Part of a small language model's weights: 8 layers.
Each number is 200 + 30 x the weight over its row's rms, rounded and kept within 0 to 999. Layers, rows and columns count from 0. The size before them is the row's rms in percent of the matrix's.

# layer 5 MLP up, 640x160, rms 0.129, rows 598-618, columns 0-79
097,193,196,224,160,197,235,231,271,214,205,239,156,144,242,123,168,176,200,237,241,194,199,202,204,159,180,234,211,170,207,183,172,184,170,159,240,207,208,185,233,189,219,161,224,133,226,198,186,218,229,144,241,233,238,233,229,164,170,211,226,173,238,248,233,253,170,205,195,244,154,201,207,238,209,209,151,197,254,225,187
090,190,212,194,230,197,190,225,178,203,202,178,185,160,207,180,157,184,216,229,197,232,188,195,199,208,242,125,191,227,200,220,218,141,174,181,225,223,168,193,204,181,177,169,170,178,243,218,174,246,152,189,162,184,182,208,209,196,164,244,231,185,197,163,188,180,202,202,215,150,131,205,215,197,184,173,201,220,223,241,203
093,186,126,233,179,225,191,209,179,209,228,220,241,205,212,269,209,155,198,204,191,252,219,150,191,223,229,166,205,197,177,197,235,184,152,188,197,169,252,260,197,200,184,238,195,230,219,228,171,219,171,222,233,165,222,146,163,192,175,143,236,197,181,219,169,211,211,188,155,223,166,215,185,247,207,168,205,265,205,186,149
099,163,165,217,222,183,251,217,263,223,226,196,146,176,254,213,164,156,191,208,170,207,212,189,232,161,201,178,223,191,168,155,214,169,224,154,168,254,218,228,180,181,202,188,192,220,234,208,195,221,192,171,141,212,181,266,225,191,187,189,223,206,175,175,207,225,156,207,244,200,262,203,181,180,200,146,234,212,273,178,186
100,191,151,213,237,223,258,135,204,229,210,149,220,252,272,212,232,244,217,201,197,194,198,212,173,223,138,188,185,235,195,206,167,199,157,159,209,129,226,232,225,170,166,230,210,186,212,232,214,240,200,217,250,212,163,168,167,203,217,198,230,239,188,194,260,269,209,191,164,201,184,232,161,211,201,146,169,171,193,207,202
092,214,172,192,165,163,222,200,214,200,167,180,178,164,252,188,195,137,203,165,218,234,183,197,266,161,198,153,232,242,192,208,202,171,211,230,244,191,197,187,231,251,188,178,178,186,213,238,189,209,227,182,224,113,152,194,203,176,197,188,256,208,217,164,194,181,192,229,231,195,237,199,160,194,185,157,173,212,228,231,180
104,213,228,182,224,197,185,183,200,176,232,202,241,230,180,202,248,184,199,200,192,195,238,179,150,216,256,230,290,211,184,187,200,186,157,223,265,230,182,195,244,224,173,151,179,167,231,207,177,182,208,250,201,160,203,164,159,140,193,211,186,178,177,172,214,170,207,197,199,194,227,239,194,212,211,162,188,172,218,189,168
106,239,227,162,195,205,189,192,177,171,206,257,209,156,214,174,180,177,230,177,246,190,170,189,224,209,191,189,185,179,267,196,159,204,248,147,201,219,191,224,210,192,193,261,206,199,251,258,254,243,126,201,207,231,192,161,235,231,262,157,184,217,254,206,173,190,214,229,198,205,187,192,208,215,218,199,239,202,218,211,242
110,257,204,188,223,212,225,210,223,209,169,208,134,203,186,183,221,155,262,179,176,223,235,176,163,160,184,192,190,162,189,212,204,228,185,178,187,181,205,208,177,204,231,210,163,178,240,176,201,208,144,264,228,240,236,198,240,193,206,185,233,118,187,271,222,186,210,165,153,141,215,213,212,181,170,254,234,225,210,205,152
107,172,209,185,168,178,185,181,196,206,185,225,242,203,231,241,199,163,188,226,194,175,143,208,179,143,175,178,237,203,185,262,228,134,194,183,199,165,245,198,127,229,170,173,182,191,176,208,217,194,219,229,219,188,229,187,241,258,234,219,187,184,234,189,230,235,193,203,188,231,195,172,247,186,187,232,189,159,163,275,180
101,187,239,215,132,218,225,208,195,210,197,220,177,242,215,202,214,235,199,170,161,200,205,145,195,196,162,205,223,206,237,155,200,191,102,186,231,184,265,158,184,193,222,250,187,205,171,178,256,195,142,185,164,235,183,164,265,195,184,231,239,219,157,255,193,233,219,155,167,220,162,173,193,168,206,258,191,198,230,200,192
102,160,222,218,201,224,231,161,211,207,212,179,172,214,235,194,199,228,218,189,188,233,206,191,205,191,182,199,257,228,247,160,166,184,216,210,229,138,116,155,217,160,221,195,225,143,184,214,212,173,193,162,224,225,214,194,209,198,226,185,235,195,258,211,235,162,182,219,231,182,219,159,210,179,196,232,200,206,146,145,192
097,265,216,237,226,192,210,161,207,205,255,172,210,221,217,177,188,215,193,231,211,187,189,160,191,206,220,213,178,141,225,233,172,218,203,202,196,192,184,211,193,165,244,238,209,272,159,177,284,188,214,214,153,241,109,213,157,210,186,220,223,200,200,160,193,212,213,149,218,166,228,185,206,212,170,188,213,240,237,203,184
102,182,210,177,190,207,185,157,172,202,236,178,225,200,220,232,222,194,180,190,149,182,243,191,175,160,193,231,240,253,156,143,215,186,189,176,245,155,223,178,210,222,205,141,258,202,269,162,201,246,169,135,233,175,138,212,199,237,187,172,187,248,215,221,235,178,209,203,226,182,141,213,178,189,174,187,216,196,157,209,187
087,227,193,124,226,211,189,246,214,217,168,200,200,231,255,226,161,221,184,152,210,207,187,226,270,172,208,203,139,163,190,256,234,209,220,186,244,183,144,162,185,181,237,213,201,194,215,238,199,218,161,214,211,231,249,214,261,215,176,209,230,193,150,194,139,180,186,235,187,163,204,222,167,136,163,196,210,215,218,222,162
086,229,182,201,202,182,193,247,274,178,196,164,268,194,152,212,219,207,186,169,212,298,186,199,210,165,174,212,205,158,221,177,140,148,226,209,216,229,157,237,171,202,218,224,205,180,199,254,207,177,214,200,204,200,198,204,236,217,201,218,197,179,204,194,166,151,236,188,138,220,204,206,219,205,205,144,255,167,233,204,208
106,226,193,189,210,153,226,191,261,196,212,208,194,151,205,238,189,183,241,179,195,210,232,216,196,187,182,228,223,191,177,185,211,154,167,198,204,222,201,168,236,221,196,210,169,238,201,171,223,220,163,122,215,188,243,191,153,224,152,151,188,219,175,252,187,237,179,217,201,152,221,208,193,221,153,117,138,180,240,208,196
103,232,170,171,251,189,214,218,148,202,141,207,153,181,198,160,277,128,199,172,234,195,213,181,214,181,214,197,193,207,181,209,163,202,198,157,185,128,245,212,198,228,185,162,185,160,177,185,226,220,216,227,176,233,222,176,212,199,170,168,181,257,178,142,199,236,184,186,188,210,207,246,191,228,128,186,148,164,240,189,212
106,233,237,146,265,206,165,223,205,211,215,135,168,238,243,167,188,205,173,171,178,177,228,169,253,157,241,156,224,191,157,184,207,188,247,216,265,231,179,166,214,214,178,234,226,212,239,193,200,202,209,190,206,198,217,205,161,204,235,199,197,189,249,199,133,149,171,222,235,211,186,160,202,196,220,217,247,154,261,206,178
097,202,110,188,152,178,227,256,228,247,169,210,221,147,207,243,191,187,218,176,207,205,193,149,240,193,152,177,240,161,246,201,181,174,199,222,218,203,180,237,194,230,191,237,189,225,266,213,226,213,174,143,252,169,232,201,203,220,194,239,199,163,178,255,201,202,167,130,210,216,195,233,209,228,213,227,201,174,174,222,167
108,233,232,210,216,134,190,162,141,204,185,159,208,170,249,233,138,132,216,181,204,139,204,218,242,202,195,183,138,236,157,176,215,194,216,172,136,211,167,174,187,211,211,175,212,201,179,201,204,190,196,166,251,218,182,270,246,202,274,171,201,237,197,182,191,178,154,222,265,179,218,244,197,240,154,200,203,172,223,278,215
# layer 5 MLP down (transposed), 640x160, rms 0.125, rows 598-617, columns 0-79
096,133,206,248,186,209,189,218,191,185,220,176,232,239,154,238,224,231,174,144,178,208,166,200,145,242,211,207,143,181,197,190,227,203,243,231,179,194,207,143,202,163,204,196,227,167,253,238,151,221,171,246,183,193,154,164,183,235,212,270,249,193,223,182,167,181,215,241,190,178,188,226,225,181,218,202,194,153,191,229,177
093,195,155,189,174,188,204,141,212,151,200,204,174,231,232,143,209,168,231,192,224,165,194,183,211,195,203,204,212,200,200,177,250,190,200,230,196,195,254,216,189,160,212,197,130,152,175,241,251,189,233,222,197,209,206,206,192,190,198,246,145,188,231,155,205,224,148,207,260,150,214,166,186,136,175,203,239,162,170,176,260
099,229,60,209,256,202,201,169,221,138,200,209,136,190,195,197,194,161,177,207,173,201,191,221,205,216,217,169,269,203,171,201,199,222,176,162,193,145,158,183,157,149,202,191,180,175,172,146,225,226,159,201,199,192,210,166,185,197,190,173,218,206,199,167,182,196,200,238,151,202,196,230,166,210,218,182,238,239,200,182,184
104,235,204,205,157,244,166,227,197,175,174,203,159,205,240,152,178,189,240,176,223,205,158,176,232,211,159,213,308,203,228,199,214,188,160,235,154,166,239,241,220,231,199,227,203,174,155,227,189,179,228,226,226,183,203,226,229,165,234,232,182,157,154,195,192,203,197,234,211,209,158,165,222,237,205,178,192,193,193,197,263
106,230,188,210,217,175,208,220,168,187,136,229,218,199,221,252,210,200,213,212,200,214,171,185,148,270,177,166,153,192,208,208,207,198,179,206,242,235,208,260,200,144,168,187,153,208,138,206,163,246,264,228,215,167,172,158,239,223,193,210,145,153,256,212,185,173,216,170,185,205,202,207,173,208,218,218,228,173,207,189,212
092,205,100,207,216,221,198,188,232,214,226,172,230,225,136,176,206,193,179,238,248,166,178,175,177,200,161,220,190,217,209,146,193,190,173,151,152,197,171,127,206,178,152,237,214,142,196,163,247,177,248,186,215,208,191,206,234,201,207,201,202,263,199,181,272,230,178,186,163,176,209,200,222,177,276,186,192,196,195,212,234
100,155,199,190,238,203,211,195,192,225,202,167,170,179,200,176,232,203,231,164,179,189,213,187,171,213,206,227,186,192,148,184,238,228,200,232,177,151,189,170,200,258,167,228,181,205,219,199,168,232,184,189,190,233,223,266,205,241,193,199,155,191,228,215,169,199,230,222,172,215,157,168,242,140,182,200,256,207,239,234,241
100,232,257,157,156,195,162,236,201,194,245,192,215,198,204,226,201,223,246,203,223,193,181,168,219,183,237,190,192,183,239,167,223,196,160,188,234,189,220,262,234,152,198,223,202,180,183,174,239,152,164,171,150,146,198,183,170,221,239,162,222,234,187,257,211,188,236,270,184,189,203,198,178,213,163,216,193,239,194,205,236
092,273,75,185,259,197,272,188,216,202,234,221,250,186,150,195,221,166,248,163,244,171,209,161,152,189,197,196,257,138,224,207,183,209,159,249,194,224,208,182,203,230,196,202,171,170,160,201,242,195,181,197,204,188,179,166,246,187,218,195,194,149,207,213,207,191,197,184,165,148,209,186,221,187,217,194,179,220,173,212,219
100,158,255,212,223,202,182,243,175,226,179,205,236,235,138,205,235,178,174,170,216,230,173,242,219,218,264,182,144,211,158,177,227,222,189,209,198,171,211,186,173,209,176,203,208,205,179,215,136,226,211,232,191,214,143,236,185,223,171,248,241,198,187,199,170,237,176,183,171,169,180,202,205,220,232,210,189,206,231,259,148
104,189,213,199,236,184,211,204,197,193,201,217,198,183,162,170,230,183,180,195,288,229,245,217,173,117,208,217,187,167,262,183,198,210,224,151,227,215,207,235,187,151,198,172,202,225,209,250,224,162,245,211,254,196,224,249,164,195,171,202,245,161,159,212,155,229,188,173,243,170,154,252,186,207,201,198,240,202,179,209,186
097,176,179,189,154,216,231,234,189,213,178,221,200,175,212,243,166,167,203,166,200,250,182,187,227,143,180,212,232,174,154,243,219,183,190,221,196,254,266,183,168,225,211,248,202,158,195,173,225,161,191,211,147,250,210,181,189,187,114,163,148,202,191,217,133,236,221,184,202,191,229,250,218,249,209,161,224,209,239,257,150
095,163,234,207,210,178,190,231,182,202,200,292,190,209,180,207,236,221,220,235,250,189,211,120,209,164,168,224,188,228,194,194,217,205,227,193,165,203,182,227,223,207,212,197,176,176,185,136,208,211,168,288,200,219,207,180,208,156,216,178,175,224,167,192,161,198,194,174,270,210,225,156,212,253,202,236,204,192,186,180,230
102,245,185,158,201,220,218,174,157,192,143,150,213,182,235,169,217,179,216,220,198,198,233,200,203,197,175,174,189,189,230,218,199,209,174,213,233,116,186,214,211,226,176,266,175,245,238,206,189,209,186,263,194,126,219,198,196,243,254,221,169,151,232,240,168,208,204,248,222,204,245,165,247,176,184,212,210,239,182,194,231
094,149,184,225,216,147,160,200,224,195,209,210,207,208,181,199,183,180,231,191,240,194,182,208,196,272,189,260,232,199,275,173,228,268,192,240,203,265,261,151,187,219,233,167,147,188,194,199,219,227,239,174,182,150,189,231,233,229,179,216,184,148,162,234,210,165,182,230,205,174,210,232,228,198,227,178,166,164,189,185,242
093,193,156,202,218,174,195,217,153,235,190,199,189,191,219,170,197,183,253,246,188,200,170,140,249,215,195,206,237,168,187,216,168,239,199,255,216,202,223,191,218,227,230,239,130,195,206,163,139,204,183,234,203,215,209,218,232,190,202,189,153,202,208,204,246,238,147,183,229,169,214,179,164,218,212,215,190,172,164,170,264
106,232,236,224,196,235,175,172,140,212,189,154,224,144,181,225,210,210,198,246,196,241,228,239,197,262,208,215,167,231,208,197,151,203,249,206,228,193,209,235,287,222,180,216,206,194,173,212,192,170,178,208,173,205,182,246,165,231,204,159,196,230,185,233,214,229,219,231,229,165,203,184,153,193,159,220,178,215,185,208,278
100,249,156,245,201,211,208,228,219,169,239,177,231,216,200,184,163,249,184,237,228,185,184,237,250,206,202,180,224,196,235,201,180,240,178,163,193,284,191,178,125,186,142,163,172,237,191,214,188,179,187,203,191,219,241,207,170,183,203,257,207,149,227,251,194,175,240,206,225,253,190,212,191,192,216,215,240,217,121,188,227
108,208,171,181,155,194,193,122,222,138,228,233,207,187,231,185,167,183,196,206,218,194,204,180,157,193,215,173,253,151,182,145,239,175,201,205,211,170,189,190,256,206,174,219,173,130,164,164,204,197,196,244,188,175,244,166,200,178,177,172,209,215,199,164,197,225,172,184,175,200,203,185,207,201,158,166,218,157,238,230,215
092,229,52,206,190,175,205,232,224,223,178,201,175,173,198,220,226,188,190,175,201,225,175,210,175,189,253,226,166,206,158,183,199,180,187,211,206,215,227,173,181,201,203,158,208,231,199,240,216,166,148,202,195,177,149,184,217,210,228,228,208,168,170,266,199,208,176,186,187,194,191,226,149,231,226,199,210,236,205,197,226